Part of a small language model's weights.
Size: 13 layers, width 256, 8 heads of 64, MLP 832 SwiGLU, vocabulary 2048, 16.2M parameters.
Architecture: RMSNorm before each block, no biases in attention or MLP.
Training: 548M tokens, 2091 steps.
Each number is 500 + 25 x the weight over its row's rms, rounded and kept within 0 to 999. Layers, rows and columns count from 0. Numbers have three digits each. The size before them is the row's rms in percent of the matrix's.

# k: layer 5 attention key, 512x256, rms 0.165, rows 491-511, columns 0-127
# q: layer 5 attention query, 512x256, rms 0.164, rows 492-511, columns 0-127
# v: layer 5 attention value, 512x256, rms 0.168, rows 448-479, columns 0-127
# o: layer 5 attention output (transposed), 512x256, rms 0.153, rows 448-479, columns 0-127
k491 106:509487527504486508477496508445532483489523504531478475506470525496478502522473507500506515516517491529491534527477539518484464475500525432533529493497540550485471513514517481487471496500501510518496484556531512483512452475496491515480490530532495543468517512533503514491505504498501444492545469480529491472464509500480475519521479483501469499474519519524521509513506507510532532447512
q492 110:454506484515519490436502515458525523504491510513481512503517526460515515491506472496506492483519475504547486506546484532485495481498497507522484511524494470510488458503534495541498467506459455537517530487472476479511480477476537508495540494501517467503506482486512558475516482491488493545524507507548520494495540499484469534530487445495512497500489504458492496500514488546496484515517
k492 112:535510530512472502507516509513461453501497518501486489492490475524532485479494500521539512452559505475528485501483516466538494485498516514469473497490492506544525483472544554553510485531496453456528549492521514520482478471484453486495507472487531480511477469523473501553572536482490509505505511486456479539472482544469493541505446522463512532539528494493497538474498490499546493512538
q493 110:497532538508497547527526528516514509499516467546537486475492539459467495523478489504514507494553529519486460489523514496451476509501501479504509527510485495489461523489513538500490529466475489514475524492462488526483488475521519479496484495526498453460473490526487514467471452513475498500504492519508499511514513502516533510494535505467496481489513496523469464475509527544564519535510
k493 120:489530552500500463469496524486502512498474495468500523446532489510542529491507524521514486523499481515471509497509533484511514499482509523467448502507509483482520492527524469546491493515537488496508531517514516530497501510577479498480485498479524529491458499495514489511498474474459485540503508547516503522524487542520485496524476475530479486474499497516527451497496515509453487508508
q494 108:520512473538510476484444459512553525509498491539488514502501551467511495463503505468493519502516498480495494517497471481492542524509488541500522469546497496463480479512487492558487475533481473493518481499520500477521503536520482487515533499473488478512479500490478498462507513511490510504516528541526483535509501516494548520465446514484499486460509533549537501518517523546471502448519
k494 121:520514560480521505511512527478497515476500500491539523503525484477496474526501449546504475465510470489486515514509488496411483516513524531529480525494466485544515519486489477509512494535487472490505536506533513505439519499485483491450506502481515501513497499508491481523496540505545502438536508497476531479548479503501492511483469518542499488510480495507437482538496510488520524506477
q495 091:474543451510525503470487447510497494545460494523504471524510484515493426464484572495480485472473524497577467497462485498467529516503466473484475474459493489522479519474518529486479479484523497495505495535508526451507496512488520502495461499499511513447527490537477522479477511502502495505543513510499489501501511451507497485526483508482552544448537485506483464510526508490514542510536
k495 110:525484517523422442510497495496532474528491502501534525503499513471468518468489504510514431452513486486514491467507493497516504474492490504504490472429515497486476495455564523528482509507483540499508489515506453517510487493492515468488545504519432504454484492525464530482460528532528495494547511516528478484508531501475461529500548523493514513472482464477502496481506516490483499448512
q496 110:472519527469489503491461529492506508532542480472499509480506515535491447515508505489515528511508465467509527502501494466542451554527536539510533501489503535504528496472472513442495548482480485513505533472499500467476534494500476476493501488515532483486480512522487479531503526521493501531466475501522536501540523528542479467506552499553498513518524434508521443511503478500479494496503
k496 116:478488453525491504497496472495488543476502508491482500522491521520527495545492511496498488470538527507446465552506509516531522517427543497514508534509502502511509520487489428562556520504524513498479489472456545513484517516465508483544524532491507511494500482516465496457513477494504498529465491543519475483504480512526528489528472526478483504524490442482548452513529520495504458466496
q497 111:459502518482506492533479498510477535525521544489473499488493502489529499489475488522495481526467527484515516447506487502481472480479496531492487495504542465508490489542493497513511498504518457505483486517581508515481518474515517527466468531480475468499466500500458568504471507468506468512526545481500518490522494500494479488459457464483549485514527507480485548527467450496489466483470
k497 113:526490487475485513520518524528531478531496496494518486525508547504514487523480490503492491457503517525515481500500528507570503531465525507518542499552511517454478526509472523455489535516502524520520503509466526491468478508476492473530493474478525483514470495492493485502491514521483526485457503490467518486477461541476442541546490499504518539492508535487527532443458507517538495484475
q498 118:520482480545520534508442494466497507453511485554471518471487510515511495538466492530489543475505443525489474491479493530494511490474548509489497478554495567474514439502492522521512464480443518489521470473511513545463502506475530477475484511538504534498541538479525494492474497499541486492540511506499484550524469511521485489484506498470492514445505509497502476478484509452445522470506
k498 115:465480477501500503516512512481518525493528525513511470523495485467471508480468479491548490479456543474456485491545521510529487519491457471462486515518494469503528426481500459496485469477514487497517481545495493529486495486491514526467498498510479475484483466488513555512493510476471509525538549531515516524510486492463500516488490541505476471463482526488517570512492531509491495486516
q499 108:470509501478560483523512542514499508511475569503477490519491489475485510504498486522536479466473514482492516507483502515491466480538466516510458494504500502545484498526543498460509469471503498465510497503510520511496524508478455493498526499472484487510503458520525526540539496552501513474516542435533457526481484558472475466442537512482519499476508504535516513500500485450484506545482
k499 107:507512464504508528463511502532514491503500456468480494465470496492570511468556467519522512501507528508513507476506526513534508536485511506495541518477461491465531476498495506506501478481497489442481473525507454521504497473522512518465514493477512487518499509496470518433504487510501475504473488497503518520477496528552504493483515500553518504483508508479487554485540514521526484485486
q500 112:492487482522521521471481480519468489494521522512478473507512495536495484510478539525489482504530506550474491491504459534445479513513495512489519526495492456529482468521481520494544495509491511481483486473485480502470460469521494515513519469530514484532505527452499480519523471456508513512557529566516507538522544503459477506506487514477489523500501501492505518468510552500480499490510
k500 114:504497537476512456535475525462513506499476507540530520464526515547497471459460545521496520495516539479543507522500523437487543514502492488486485462503538502508491484459524493467531545482508489492494506480539516480529463485487459470533512503510498496519502535514525482497564562490502491518498502494442489507517462519526488529527499510414494489503528457481477508487525536487532514490444
q501 112:493510492502550505510496496448457496486538510489516514505488493494468480522469494493510483489508567533501497526479485516496481505488465505518530469531493459474476481499513522471516485504531508499495524500443479492478522466495502511523512549481510514477516507477494456517497528476492509526472504504505507453515502525533514487472458468501476495514489526501511510502524539521471507492482
k501 112:468503513506475541508476523486473498476510494474527492514519514490530525502501537477538498514484481503526518509499534569465483526540508484493483538537494492519469514511497485523532495490487539513487450487495507499481521459490509504505470486518506485541517543461519493516462508546488494526469518486503506551476483551519466464526444504521483460531492513480506514498518491465480476496492
q502 114:496530530521586461464505468470481524494521501503480484494521497509486506497510505480500459496482470482517493465496518444439501450465481485526494520518509515522485483458495521464460528485528471507479509517523516517493502516518452485518452502526505500506495519523495528519499495504476501483466456514494478480497468474489537471559502515503466492491507490485482477517555535514469450509487
k502 117:517491477464494489503540494516489490496517524504522513500506467441483481526530509485480491478533491521476536532467492507505465451538499480475533512487508493469478525514533473520492519497470500485501477454465458518520485505529504524464502519498519474517496508480501478508530465519529526514523474514556483520504511518502480499456472490514505449507416484479509498497519526496494488444454
q503 106:453516483484429492456522502536516500509512506476493525471496504492496505547454462543497492457509518534482514499497482492515492523550443532477463539481517502516559527491457462506528494529484493477488501472487484514501484510507451499497470471510470487496508493475492544505514532574498494485489557481493517541471502547507542476522487551493522504493498522489467493477513454465477503472465
k503 103:511496488480489527509478480495522457499528446475485481535512464545509522502472476544511492520531503523455480498517474486503472470452518482511526548519471526487476480492497471509471525460554490482459509524489506496503486481527490495523502540484493470516523448500521490508526481526534481485488513463463547510510505458526479510481491508486497508489481505550469475536471496541471485458448
q504 106:499507472481540499546500498494517466492479529486471515496505508501483494531479511486531534472493477492483513466491493464460499486491492495531465508471516537528467523527508487493502541498509506487457474527504510491521473518442462440551490527539507478449513492442468520517532470545541465514515505505499530548520464485529485458492539458487507515487527486508498502448486462455509506483486
k504 118:507482490553483501540505503500510490488491464489487519454514465478537542501470491508541496506479518521530485477475505501522481481486524491449528451468514516511505497486516497552461502487492545519486466512463539488535488504517460484464485496472498494481496525496475540490482507525492495512457504512482570553520495564505531485545528533487485552521485479455495524532475481511503525471488
q505 108:501529509505495497517529503536529488448538520495542496503497481468480524474480536482471506547506493502530487511471497487518541512507476504506503495515486540459514476492549515524507496500490529480446522487507521453525468497498504452482519540535478488494540506531510464498516483514503481546481526451493519590500499508486477488493482515526505507479530497460474481432505509493511524477472
k505 109:497528489509515511478451484467510465526514509489485499485503485504489511512496492488589485498484524507523490485549500532502500476506494510486472481507478492493498505517486489477502486466524460452497528536511500487495530488442489563496477482546464465517538543494531580455531504504494491529498486531513545475527484498516487545480546504449451495463464490497529492544511503485451488477508
q506 098:464501438519478471502496502500496481510516539493509527521468495503486504488549500484511533455487533480476544490498493548493469493526523477486491516479491491481520455499515455528507529486517520447499555482504481466521550491502484489529533435494467434503508485519459530482490461520524513515468507501499546504526520504513480464516522518521507480517493494484511544490507563455506501538499
k506 099:520504492490537470498477481534504519511521494489486553495520526539493505524470527505504505530492500542509459492508529523529497469497503491528489549446479483452481524449492508542506485508468539485491534470547524494481456488498513508517508504456527465494481522516462510482522508507487519498471497481501477481523472485492478474478533511570464469471505515527474516500514496522518477495502
q507 114:503499470505500492519513475518499517540498507481447480499465504517502461501486486468483485465505512525497487511482491534530482508538502477491462567512497525505479513504481456503471508465530502502472512473493517496501490431480499545508530492480464472531510518480488507531490503545487467527480475461535490494508459478491507494463484495515530507469494467478513474446540485494544507485487
k507 114:488478498545502459504514524514486472514488485495550487534555494538532490491467509469480470497481510521506497492565505524486504520469529479524523535509467498526507492481471481476509544504568518503492505535473534472459508503519485479539488534497480509485486501554492489466440534518534500529509493518532500530546484482484484484512522541514472489519580466518490509485464526509496532462524
q508 108:504510521499528501508540465561492529499525538495497497512502543521510553479491511499503559528489522511504514517455499495541487505531564502534475544521459503521529499488514462485515458501472541570509480466495518525462504494462504478486485506517457457490504476477512480490495486506510482522495507494477518473480471456464493503478525481489492460514491495517473517514530525495551493447489
k508 115:516490506478514483491483511459543520491493520529492481508487521481506502519464499491528510550514485466500497471510505494483502519491525511487502546473520533485487512489460515464504524497503537496482507510486527490500504488508486536518506460525498494528523474500490502503446502500532485585513491518508485459529501510529527495498479465495473497478544491458540501488519466499473512531560
q509 104:483488501502507535507547517516517483479512538504473494469521473526531475521503464470476506529491468509489493511518506478453501496527508459499545505543509473504522501442505501480494532497545480490538471495477497538543493495542506502543548461460537498471456474494552534471538501501496494499500519517506500450528536516499496500464480514517483511512516486488532518461463501493520527493523
k509 111:488495501504506479511496529496474525493525486472470483524489512467496522489457514526498497461510449453486507518523457497548506499569493474485526538461468511459505540495479491505472515535486503485548469515476518494521497503484491544522520510525518480488507516490523523466508481476495534494499454484482464475488527524516442509494519515498515483559533496492519508535475517505485482549463
q510 123:474490501459498476494521492482473470494487521529464542452526538535491514513515503544478521468487500471487495463502504487474510500534471494511508545458518504486482500508527440481505536485477492565493488499464523509509496482484532513509484504506524506502450523506476470494474461499466484528489519497534503486500537522513460484543451544536527508480528484514489526554493496456516508489480
k510 117:451499489527493503502445515498539512462513501577506492502494496516495499513537495499502476525498538500512513499499506494528504498470515471492472510489494491491429506521498482524530506438506477508487529503445528518489505519552498491478503453500490569494490499542516504526501445506512487483516499509486487530540499486480481533518525444502523496499492521504493483491496416466530574504494
q511 104:577530494453511477517497487494537524504506513478506488467503536474476458488554469529512473486548522477523528494470502510459500532448488529490540466525500500495479475482503540513509508474542484505504506503537536445520534501518538513482518475520516483521496486522496537499504498511513529445496499438522499486487523479503453482522489504542499520487491516522467482541497472490480477503545
k511 114:485512497499510498495508468490515479482525520501503505519480481470513505451531484463532518489487509536532495436519512510474534452527486548509504525504533501481512506514515508517495479572497545500496494543571496475540522483515513504502441497494483492501515504473486561480481490464493530492483474495498477464499508515485501552461499488552493468445500497529533497509455485494577499494498
v448 102:506506457477501489518502524518476504443497524464474489474548508496459489510511514460458499491519464451513470506482535453460544518501549486529511505476541532541514531500459481483459490507486494461484506524462498462526517531502506542540524527483499565518476489502464467493511472522505496493504487460513479516464509511468513492497487559498485495519486504476491524431493531525516502491499
o448 098:453505518478525551476491533483512544499515488483490490479524521508503512503490438506495527475478494505494484506472505508517492472474455524513493459479488476507493526551447505495529488520503513508461453522490483500499484498531462527467513506466456483528522500466520484466506478503493530481503464453469559464479455520539457472507520539493492541524514486491470477543485507496494509481498
v449 102:503470492488513524480470522500519521471487490510463501491519540507476458496488451488466477500488459533520508472513464518486523507505474525531487487508528542489476517467497533458538478504473518563489509501448469527511490510516537519511490491521481459507485498481519488486490531496495431478513492467514502535463508536529504460480485538471492492480450482498523510511524530448521492460496
o449 097:506513534505483501552547478498498492481461526473497492478488489445468493519515503500543523460502511494526484500527510502505509543547471469504539498455469495509507514450497530487512502465496536473499496472501510456510489464447455486469537487483486494507489475491515503505539516531527577522507484489490502492445484525533502471484492530549479511486528507496514492508485527483502489521505
v450 107:526544500495496497507524535493480492460516511541488493496495513448503519470490488477477528468490496506474500505506467486472526497487491542516505519500474496512504460533483519556477540446525519506464578497513516481476508480506521531523510478503498479514500489516532510540507524494539561530476530520497522474522474463498518466495501540502516458472509488488475496482500441495473498484470
o450 103:504541547509483503506525467510496492529483468532574494458514481522496477513485502525486519481490479512489512484429506495479509504493508498551535481520508486480508540473494493496541489508482526498517436507454494500511525529497460512531476498489537493495481527500539503481513514485478494476447465463531563516574506500514492485514483539513536511502489492546539504513504531493476492550492
v451 104:469523517480495497482487539482494468489460461519528549483510511578467506493559462499515444515458512463484507475469477497504490503491485477514490485517505505489511520492491508500489499514474500446504501539534483482507511480537458514493500487537493510488465481478505518508487509531498546544459506457518494518508514537549483521516545498496494546482482491507516505502452491553475528500528
o451 102:491508482496522445537546497499503511488484527469498535484437530480501507496504540506487488521503489457456502485512463514481495490486464553543511482434511541502552517504523497470511502494482496528491475494494465486490473475493473479470512486560536494495523555478473525484523506478515514524520472465537488528487458489478482478508492499494527507494468509469507520470474504497517489516494
v452 102:466473485489484492523509506472533485540566520478533542529495509476503498490515488538527515505524509525485478522489497504465489508444514525519504501457490503508519523483517477477502535455553507514508527542490553500477545491546514512476499512452463551458519475475511533489510476484533508504504512512489471469531498498479481530492506469490463505527488501463531480486533505458476492513447
o452 102:554525508505547483478510493531520494507462487528524460464469476495477508509479521486477486493522428498581473547499526484492488463494516429500481480473505531505471477533503574517479479531516455480500527500528465486485537527464527497531484518502510488518494501528515513496508506520512529492504473511480501513477494454468482480544551490494524505523485556545469500503485522487515493487511
v453 100:469515498521494512533524509478533474477549479448513446496502464470503493495539466465525514531500483469505537492511472516487524486506520495507526483511483501461515481492492487503573517473484502488460475515543536509529505501514537525540489524442491486497479529492463490446503478505472480512476511541447470489517476543509527555491500481518475490492501540499489493478473482525486509509495
o453 099:532518508438487477494523498505475484543512507513474464523529455505491551475469500563532461499486495497476475482515531459482493501543516474512472490482472493531506523520498486478427484536515516474516456460484538486457517563512529493510488496499492544505508474511496494536478513488492515486508467479515520452472480456546490480486487518521519541472504506494480437482485488522484522486480
v454 102:529507493475443506471475458488497483477551496489539509483497484473520486471511431533489513523480517486503490528528470494469498543523513526497510470506487480473513521484460537508521494446480542513533542454476509510481531472479502472516500485502502547505497549506493518524463445471519473527549523514501463484506483496515501476531541474469484491455552496518461502490468480497463551501511
o454 100:520479478518519494511531470525526491495494483528522477477541512504448542502536535522506497524537496489425507517527501521499484515524515515476512485528504477494512452469508496529499482536517484484490459463463531511506530455521465506507521523513501493471501507514494471469526502487494557519479490496480490526503487510511471500518548468479492471481520518526513504525540458473488534483492
v455 094:485502487501492547497530478480519479462497459493505454533480542501474518517512468509529483489505486524515468511480548475484490479491441536534478462497513478522526489479537485486519473454511509509471511495487491496540478510516489510496523477519478488496491504448551513518491494489508464534510493557509489508504514508498539541475453451509481515471479453454507496501514501502545531563518
o455 095:478518534492531499555477522527493518510492520534452517473495540495528478506482539502486521510507491448520483511531556483549537498505468520500511472473475495505483539473516528476461500554511524478501461507478524498459470530457486523505506508511532530466480510481466479471515431483477552511529523497484492484478498538510492470530497512482467458504477552538490478497496490501466514520484
v456 102:483512576509478476498528512509543497519472505488543548487489533494508520562504457453533476489502500469514508515466514499539511524544495523541511507487500516497483510519509514511489497500466526497474527475463481530514517474528475487510469514525502505509516507508500468510524488519507503538496510483510535492472522473506546566492501505542504503530507454522518534547514498502502470504481
o456 101:498509474478531466520453460485494499515515532498502502488454474490502500531483532492522541525474515521501486514548479476486526464471479470466479536489492533522451495484484466483494483506472476558517476523533560509497467488494486491521518509495497506480568501513499521539561538462484524494516571520530508450514493471482517456498489531489486478529481546519520490513496488556483503475504
v457 107:501508522551483539460518531490504471504455508469520463482459507533485474485520452475551510489475504500497509517502523544517521544467527492486520523511516531500510484485524479503491525512500479484487511461512493437491459518496488507490472463526505463486469464467482507510528478521477482508443501522478524508507517485520445516499437514516462504501555498506511523508508491504506453489495
o457 102:490465468530484481462501517476492552501525515485489536516547480510498533499492517483442511499512539510516472485523505487509476485496495506568494503457502470540539516576495519523507465515487531521494469503433494520502505476454472475510494536528493497535469501512531528503497522465497490525497472524497488513462522504445511499460492480473518500462506487473493506505501460495528515507565
v458 094:492541476499478535495501473493497517527522531451515457517548520487457478518525515460494506549511494472517479470491463497527519498508511495496464475529502501532500451491464509469499471452526483520519497496456492486511542504510503456547469488549476473505493528544467497548496514526480470512542491527470477506525498481490516472510512553468491508544489491517494486501547488471497516510485
o458 092:540511510563537478531501511452506494507435493499490507494531519496555546496526503502507459467511472505445521491541495494511493509529523503519509535525502454498487467509462469467504524534493517490505495479457537458521507512532476510491533456467475505537464487472483484481518538531514545524494514482497483483500479510490487465456468492506534541509491471485477545447507505480520504493502
v459 109:477482517477453448533467477499504511512481507492508538484494510517501494491484508505492538500500520557458541498500481500487501482487486492469515530518487473536488500545511500507485509471528486514507524507470504491487492532470513483477540500493527473508514528488527518589464451476508492533491526514485475509534518502511515495499510482512498508492511493491485484466489518461476509468510
o459 103:531550460536510500490528470501520486484476486531525462514497486490489481492506453537505499510513478493556467504476496511502504479518495502538493480514508512498501492475506499487527510506458497517534485536536529503520461504507537501562535533541504539499480511479483476499492505533497500468498513526508519504501477488488474509513519531508547514518471540540479477480489497492494483515500
v460 097:513482472475470504498535469549477509475553492510516480527528486527507504474488516494458513468499496498557520534496484537492517519540435473500479514510530490531508489511527482541492522478507492509493525461530498503516463499487518534491537503495509518501549451514517470499547481506521458479522511511494476484516509510499477479513518476472488461495490537502506485429489514546529480470502
o460 095:504526470508537491484438533490477495520517459485510512488493487483529524527533474463477467511493491513525411494504470511507520530480517506530509445513538494491512513442535515437516479511543553484497479527474505457466509503500483502502512502525504504490466478550473493538500516539499511509473471472479537478496491482457503512476492512536528501494525488497524480546498528513511511542512
v461 100:494455515509487496535520491461530480529478484503522500495515499490493509505500529505495488493481495512517529521539477483512504464500480499499524522487514515545499564465469459522521559517470500458486499491496504533502474518469523496458475490536488548482536500489463502485511497490486536489467478512510489529508488503530483529543516471506517544513507502456508514486564444504472517529483
o461 099:482501479473523446439508493522555497497482543512490533537462484495502495517473514506499463495512493522470498525492510517480522506499518487502428469528524493487499500529484515514550474480525504480517496508508467508455509496466511467492493448481500419493511485518511498521495487533475524477504454496505515537520485476528496476488517519496522528510453447524512475504458502492519506477503
v462 114:482520528535534530480482499489485479508502467493541471461456506515517523506516449500475484522484530533497489441436483558507485543511522515453514474542490509499481499517520461496508495506508517438559456502502492522504494491550502483481499463463498512511481512526484509515516508459526507504467507508524464494513459468548510496471488479498505521512489553525507519440483494518523487509508
o462 104:527494486487497449510497545518494550469475523519481534550478462472481507529533497505448520489519566487513513487457479530492521478548435473516494471503506519506488491481490505489479522495488473543511525507513504511527508518473509520514488562492492493490461469513507477527513507476464476495519485513550513452499535485477475500542476523514500533501509434473493516479499497513463524485546
v463 099:512494525525534497529514506569490510476437467463475505525511504460509479491506492485502480498457520510536529503487473491507494511465536504486477494497432509499461474505461503490511499549497526524502473510529518526549510506549464497531500495502491519491498543480532546512550502523442520499460535530474484536492477456451490475534506504532435488506509515511528472504471446503487503534498
o463 094:490532507498518502480485465472478465513534493487546508528514510523550523494520499487502480514512480532510468546511534546507497527496478510481461478479460530491472483485468504485499487491515475502518520523530528509482477525535527483458480532563519513478505511479471509490515482485509464492527482501489478492493506465521497472478502515505543501513501522508492508462500503507503495504482
v464 100:502490497498515502498516487520478534462512513494503491537487511468474533501515542461513506545491459497492517507506488498519520504525455523499519504497496515498499523545498484542530515479502477494527477498496525516501504517468477554493514489443491485504512485524482489544512547479552449451551466521559518466491492519484545489495497490482523498482487439493470508530517517522518524519528
o464 103:480493480502521516520471498480499529502485525510509544528531543507465478525489494491501471454502542509466524519431512465518483554485472492461503479525524512448466511502502505493480500509482475501483523498523518454506539549516500493522487520527546502560513461455496472496460552540499526466502545503480540530489501512514541486545497524507509512473495508572524496510489486451513506466502
v465 103:496518487501510490523482454514485507508454488524495493515478462486503437565443497491467524508465490520527467518557446501506506467517526505465491488497508521548487492451454468490499530492484518467487455482517514460506494531483445473496556487493459495501524479511505510485455489535501485497474497459508505514504498501518491485520538512468506474450478493509493466496529494535501515517530
o465 102:475508479485506521495499508473536477519497508510456465484488505485467559443469485520486550475496520527524499461480500531502516468488480512504493506477494511512498502497481520513489545500490462475479516484474463471459458534557524484472512516529485469450454502492504541514520547510470521509478519459493462480504504501492556520504496455498468513505478532501516508496480510486479486510448
v466 100:459462524520513486491462487523491527488535518510482476525505480506514501486539464486563502512449529479504503461506496534547504511480497511468498489491454484445503503496504493502463511522511512502472525499509487512534473452498450506492480480451502498468504481474484529513464515522492543509502483466512519465479486498515516481466534494496512503496530500474432533483473533483511527491448
o466 099:455490487514510521483489502539559489509516552538538520486493497462521500531506522448504506479506531503506521488508497467528504514500492514512534479497494514510500520521479528479457517499540497449476508503489522449507508508545490476491485458498524513518469488506536508529485447472478479464508520498516492549512467473513495557509536475462540518508507472512523531498523536467473501472507
v467 095:527512547459508524474529476499469485558506491532481457496498489481535501505498473512460517521492529524500509505476562531476501516474480486530554487451516525505496505516505523467521527490432553501496504499520451529511495513536515527516510513520456491490513496533473470501495493499486494509539482452548513540511514497465510505529502485524502518479503503506500534512520459493471513503521
o467 095:551486509461483509515531514472531518451534501505475524476475530512534521521538534472495488466505461471447481495529501468498500522510472461484492468517487500526464483491498517535509509514490482473525476536494506460479470513457507459482490527478507502523508542530505498500529536481522502512479505539516504516524517517456478511501523472494476499564551503505549483473480482511470476461523
v468 104:505491516460525530476470512472517517484494515505514508530532488516492528492495521474519505515483529467549501497533505459483486483486532463470514505525494477446455528481488469485515496512522506486497496479492511488490454513482537558535525544525530493486520492483514514450536529503483515511501506476465510542485466517422501514506520456451503514509509501513522563509494540498488481505476
o468 098:493517510502518487479523458476503472520485527514502480503571508560533482461506505504458495488496486440474507500564506519486502460497526500501524512490524516499505508458490529528462520527525479482543484497503464528440538504528521482514515544519469508501481526527501519488486485493558521468485478472499445528495523480537517538532488543502517505514514437485502492449515497492504522497501
v469 099:500530537511510492489494503459462507445466493484538515522536512485500483495487549568506506553469490475516492489491436471493522486466441472496479509495547483455518525517460517514494499519424477483482493525508543517447476504473493542536505496483475505511526503457460484537504537487498517457474522489541495523479492510490497471518509510506550501529458510470487489486441506513491513532539
o469 096:480513514498467541498514513495492469501508542510470507511475481512515533502532452519494513511488463545510543517500552498476512507498500486483485472499519500513505518492514472428481474507515459505523526445568473499529479511477471553466510503526507488522459511477516517515499454493492475504540473526481541537540491464499508483494485504524477513481502473543555503521517436479522529491519
v470 096:460508514493494505488483516530480526483479487490452513449485473496528509488482526513441462538491538467533499505474465504488514498540497494478503503484453500497468508490493506467519501493483483445483465528519522536534487466540501451485472535506476473505461511492469469474524493502471518457471500453561495469479506497446520480504445470488477482474444529478485492491500513509499515550509
o470 097:478527467486476474496494482507501513463506488500481502538466461474506475528482466515522528469519480568484501456442460535509521468501469530498486485510457481512530506529507474491506512442507461473508517478500511482471453513480507517488551484522487527504476502521494536482488521490517498515513514529435506463511466484537513500500503488510534498491520491475489522492530499559516466447510
v471 098:478536463480457496472510536461494516515462475501482498496510500492454535488467485505513538494435488553516473478483463517493521505466535523456462528523529536504533491464469501537502486464501462528492505501483494554514510495529502518492502535478477488486518528477522505523522517498511489478526549541532528513495498497512455522534491519472478516499459511561489544505521463504449484504517
o471 097:531506493493471513508503499515473539494499521491534475498498519512439492528523554534478524528492485481493474506443582502499512520485462479451490492468529501529502485518500463466494453521494529528474515499513518522513527497487521506505532485511466535472471478540489530521561516529464524534474456471505508479530505496465527463519508558508473494505468469519514493473496525517561533536492
v472 104:506531504529513527519500513526539457487515490468512486526505508524468520521491497533487507462461507490441556533494513494511545476496535535465514556442459527532482509498490495457504497532484503513486498497489486508474485504497474504481518508476515521509499462490523495507492551484495491505499501524487528531511491529550529525517523438491507471500491516515486490496456459464510521470482
o472 097:477454494482537503533500526487498522520489477526501463482513489501513478453489559519490462485506502508507458494502471492501469523495498490475508487519525508530463510470444483508458498524477486486458507499502507505514508522487512510492504510532489469528518515498519500481533459505481513496520507512521502468508489522532440526486520537485466491460506537551544494523464523519484509553504
v473 103:518511470533449517499504531494471486473505533492537504489495487466490455520460530519518496504532512482495482456542479471493505510526509517467466490445516538526518466471517459479515503503464538470458464492471509474458535547496504480509464488534497477500493479520502460480495530500477537480515474541475532534536500499488518474476528473498497477508486486514489512512474529529456478495483
o473 097:508534508533544485494491513476527517474501466483463518498515437480508488505527491513502516512510503498500504506509527545461481454459501466495503514536457481464475543525516505523512527498488522497450514498506431510502479489483490494448485495529543466484485539503471545506524532519461487480476502515424493525523489527515500531468426472507498499460448454496536482497490509510489508507449
v474 101:494499518525443486480513469499488502431498489511490467507502515476499495455528526541511509500530507525515460513498457524520500451507519486523491470507499454489475470524506489507472487460541472508530523519490463467505472475503501495507493530492492525488552435511493537500479542502495478487529459453528487527520465478487464474483506488541479483470487433515482553469459497515466440482516
o474 100:546495478538496524489459494507499479529488516488486526462485502481502471510477520503534519529475445493460499480526534496558545536520513508505509483477496488474490498501460519495473505509474527539474480475553497481524511506513487481562462502476492505489487534515520473506516475479512523500519441507471452527500487503490489521487503488436502505496519506477529456505511506487477508552472
v475 105:532453538455478478496509490500521509492555496491530522519482487545446481444482521491504482517551534512518448502546523494491570548510477476523470495494542498534473456501514501462518547512500523503540505468456488493548533489490472491468519538457518490495480473515505520462518491501500557520504504505489470475515499509468546510513499499534506503517530533502510517494551542532477493493510
o475 100:494501465521510492486535479492472484499510416460525480482496487490494481524503512536437539491498501542526526508534464528489497505512516566524488534524477481524506501475487523526517490531501504551491502475506482496490508489533494511468481501507509503490529512487489538503448508485516491516488500462518491508478518493521485507505517459465446470518487455484485506503479502481528468466522
v476 105:490552516523486496519504492484523499454499508551533508503493513498526505480510445491521517515488509503519501539513482536528526513519481534480510466498502473490498534502567455571491478472586492513472477507530512484483506451486506555528494495481471479498490500530544474483502489513494461532493492534479511491486500507491526541482556505512473516515476502462524497470507471530505550491503
o476 101:502513529497509539474491496519504494556525477489443468442510502534461480484534524476529521514498503509499495552488538546485437505494480515523503485471489511526502455519499517507502495553457490495534533510524504504488497547506468513505519511501505515482502454496521488494539512504518495443506493514530481459520503470498507500513483504485527502485507527506523477525431473482504485486478
v477 109:542466505496542524506528516523535519511499551451516498513502513516507522527491531476541490489526494502521532522506456515497507504536444479501484514507506434490485513518515498516511474513537488498528529487472471486522515563485506473463517493519449515537474483524523517501502532540546478514469492477512462427427520475471473534496528499467503522502485523499534544499521482517470495518479
o477 106:452533459518492443489518485509507504503483506492471474471522523487489490535484488508499489509481482485535517512505533504479471580470483485508439469503482464554492471501482473466503467481521467543539533516512509519507534491521519513510516476455552489502516487480515466488533519485498524483508542496530513530512543501473540534549530495488557508495476485506466462543500520489524501504514
v478 110:496465487434543540518511495505498461543507542482522481502471478501461467554468470490487520487532503481540517467508484546537495518523514534483506538502541508491485501465484498514538484493475484486527528489503498496504482504524525532492449500489475524463500495534501511489495508477524455491516547481453492502456505481472505489527477425452535505525462524488524486518466536507513508506468
o478 106:477543526546483467458527497491508505467520530492497513516503522518532549470488507486482456538482492491516494502491451438537475482502483480484445469490488534508502503477538522500457496509517489530484541528521544466497445520487510522485495501477472490539506431519540536519464544503514526487474481508523527506488503474539520529455456479511501503495548492457495497519464520475514520500485
v479 099:492469486520464501453518508507507502491519519493512466462520538492490504527519510481505504518519470475487531503478499497499518506490487481510506479491523487474447459555486518493478491481486485549497519484501505500490515486566501539456528527491511444494540564485505530489487473503518460475499531480480505491523485499511514495474515523555500479470475512484510512523489497475518476530574
o479 097:493524506495479473528500497498464530499508484521502536493441536520469475473444485500503495474506533447492433470519550518521532532530535505428497499519481493503484473501461504475485510470514519525516481517489519478541464483473474578501488458497492542487460509438487503484503499486515507524537487494531468534484527524506497480538471468469487486466512478523475481457496485527505479485486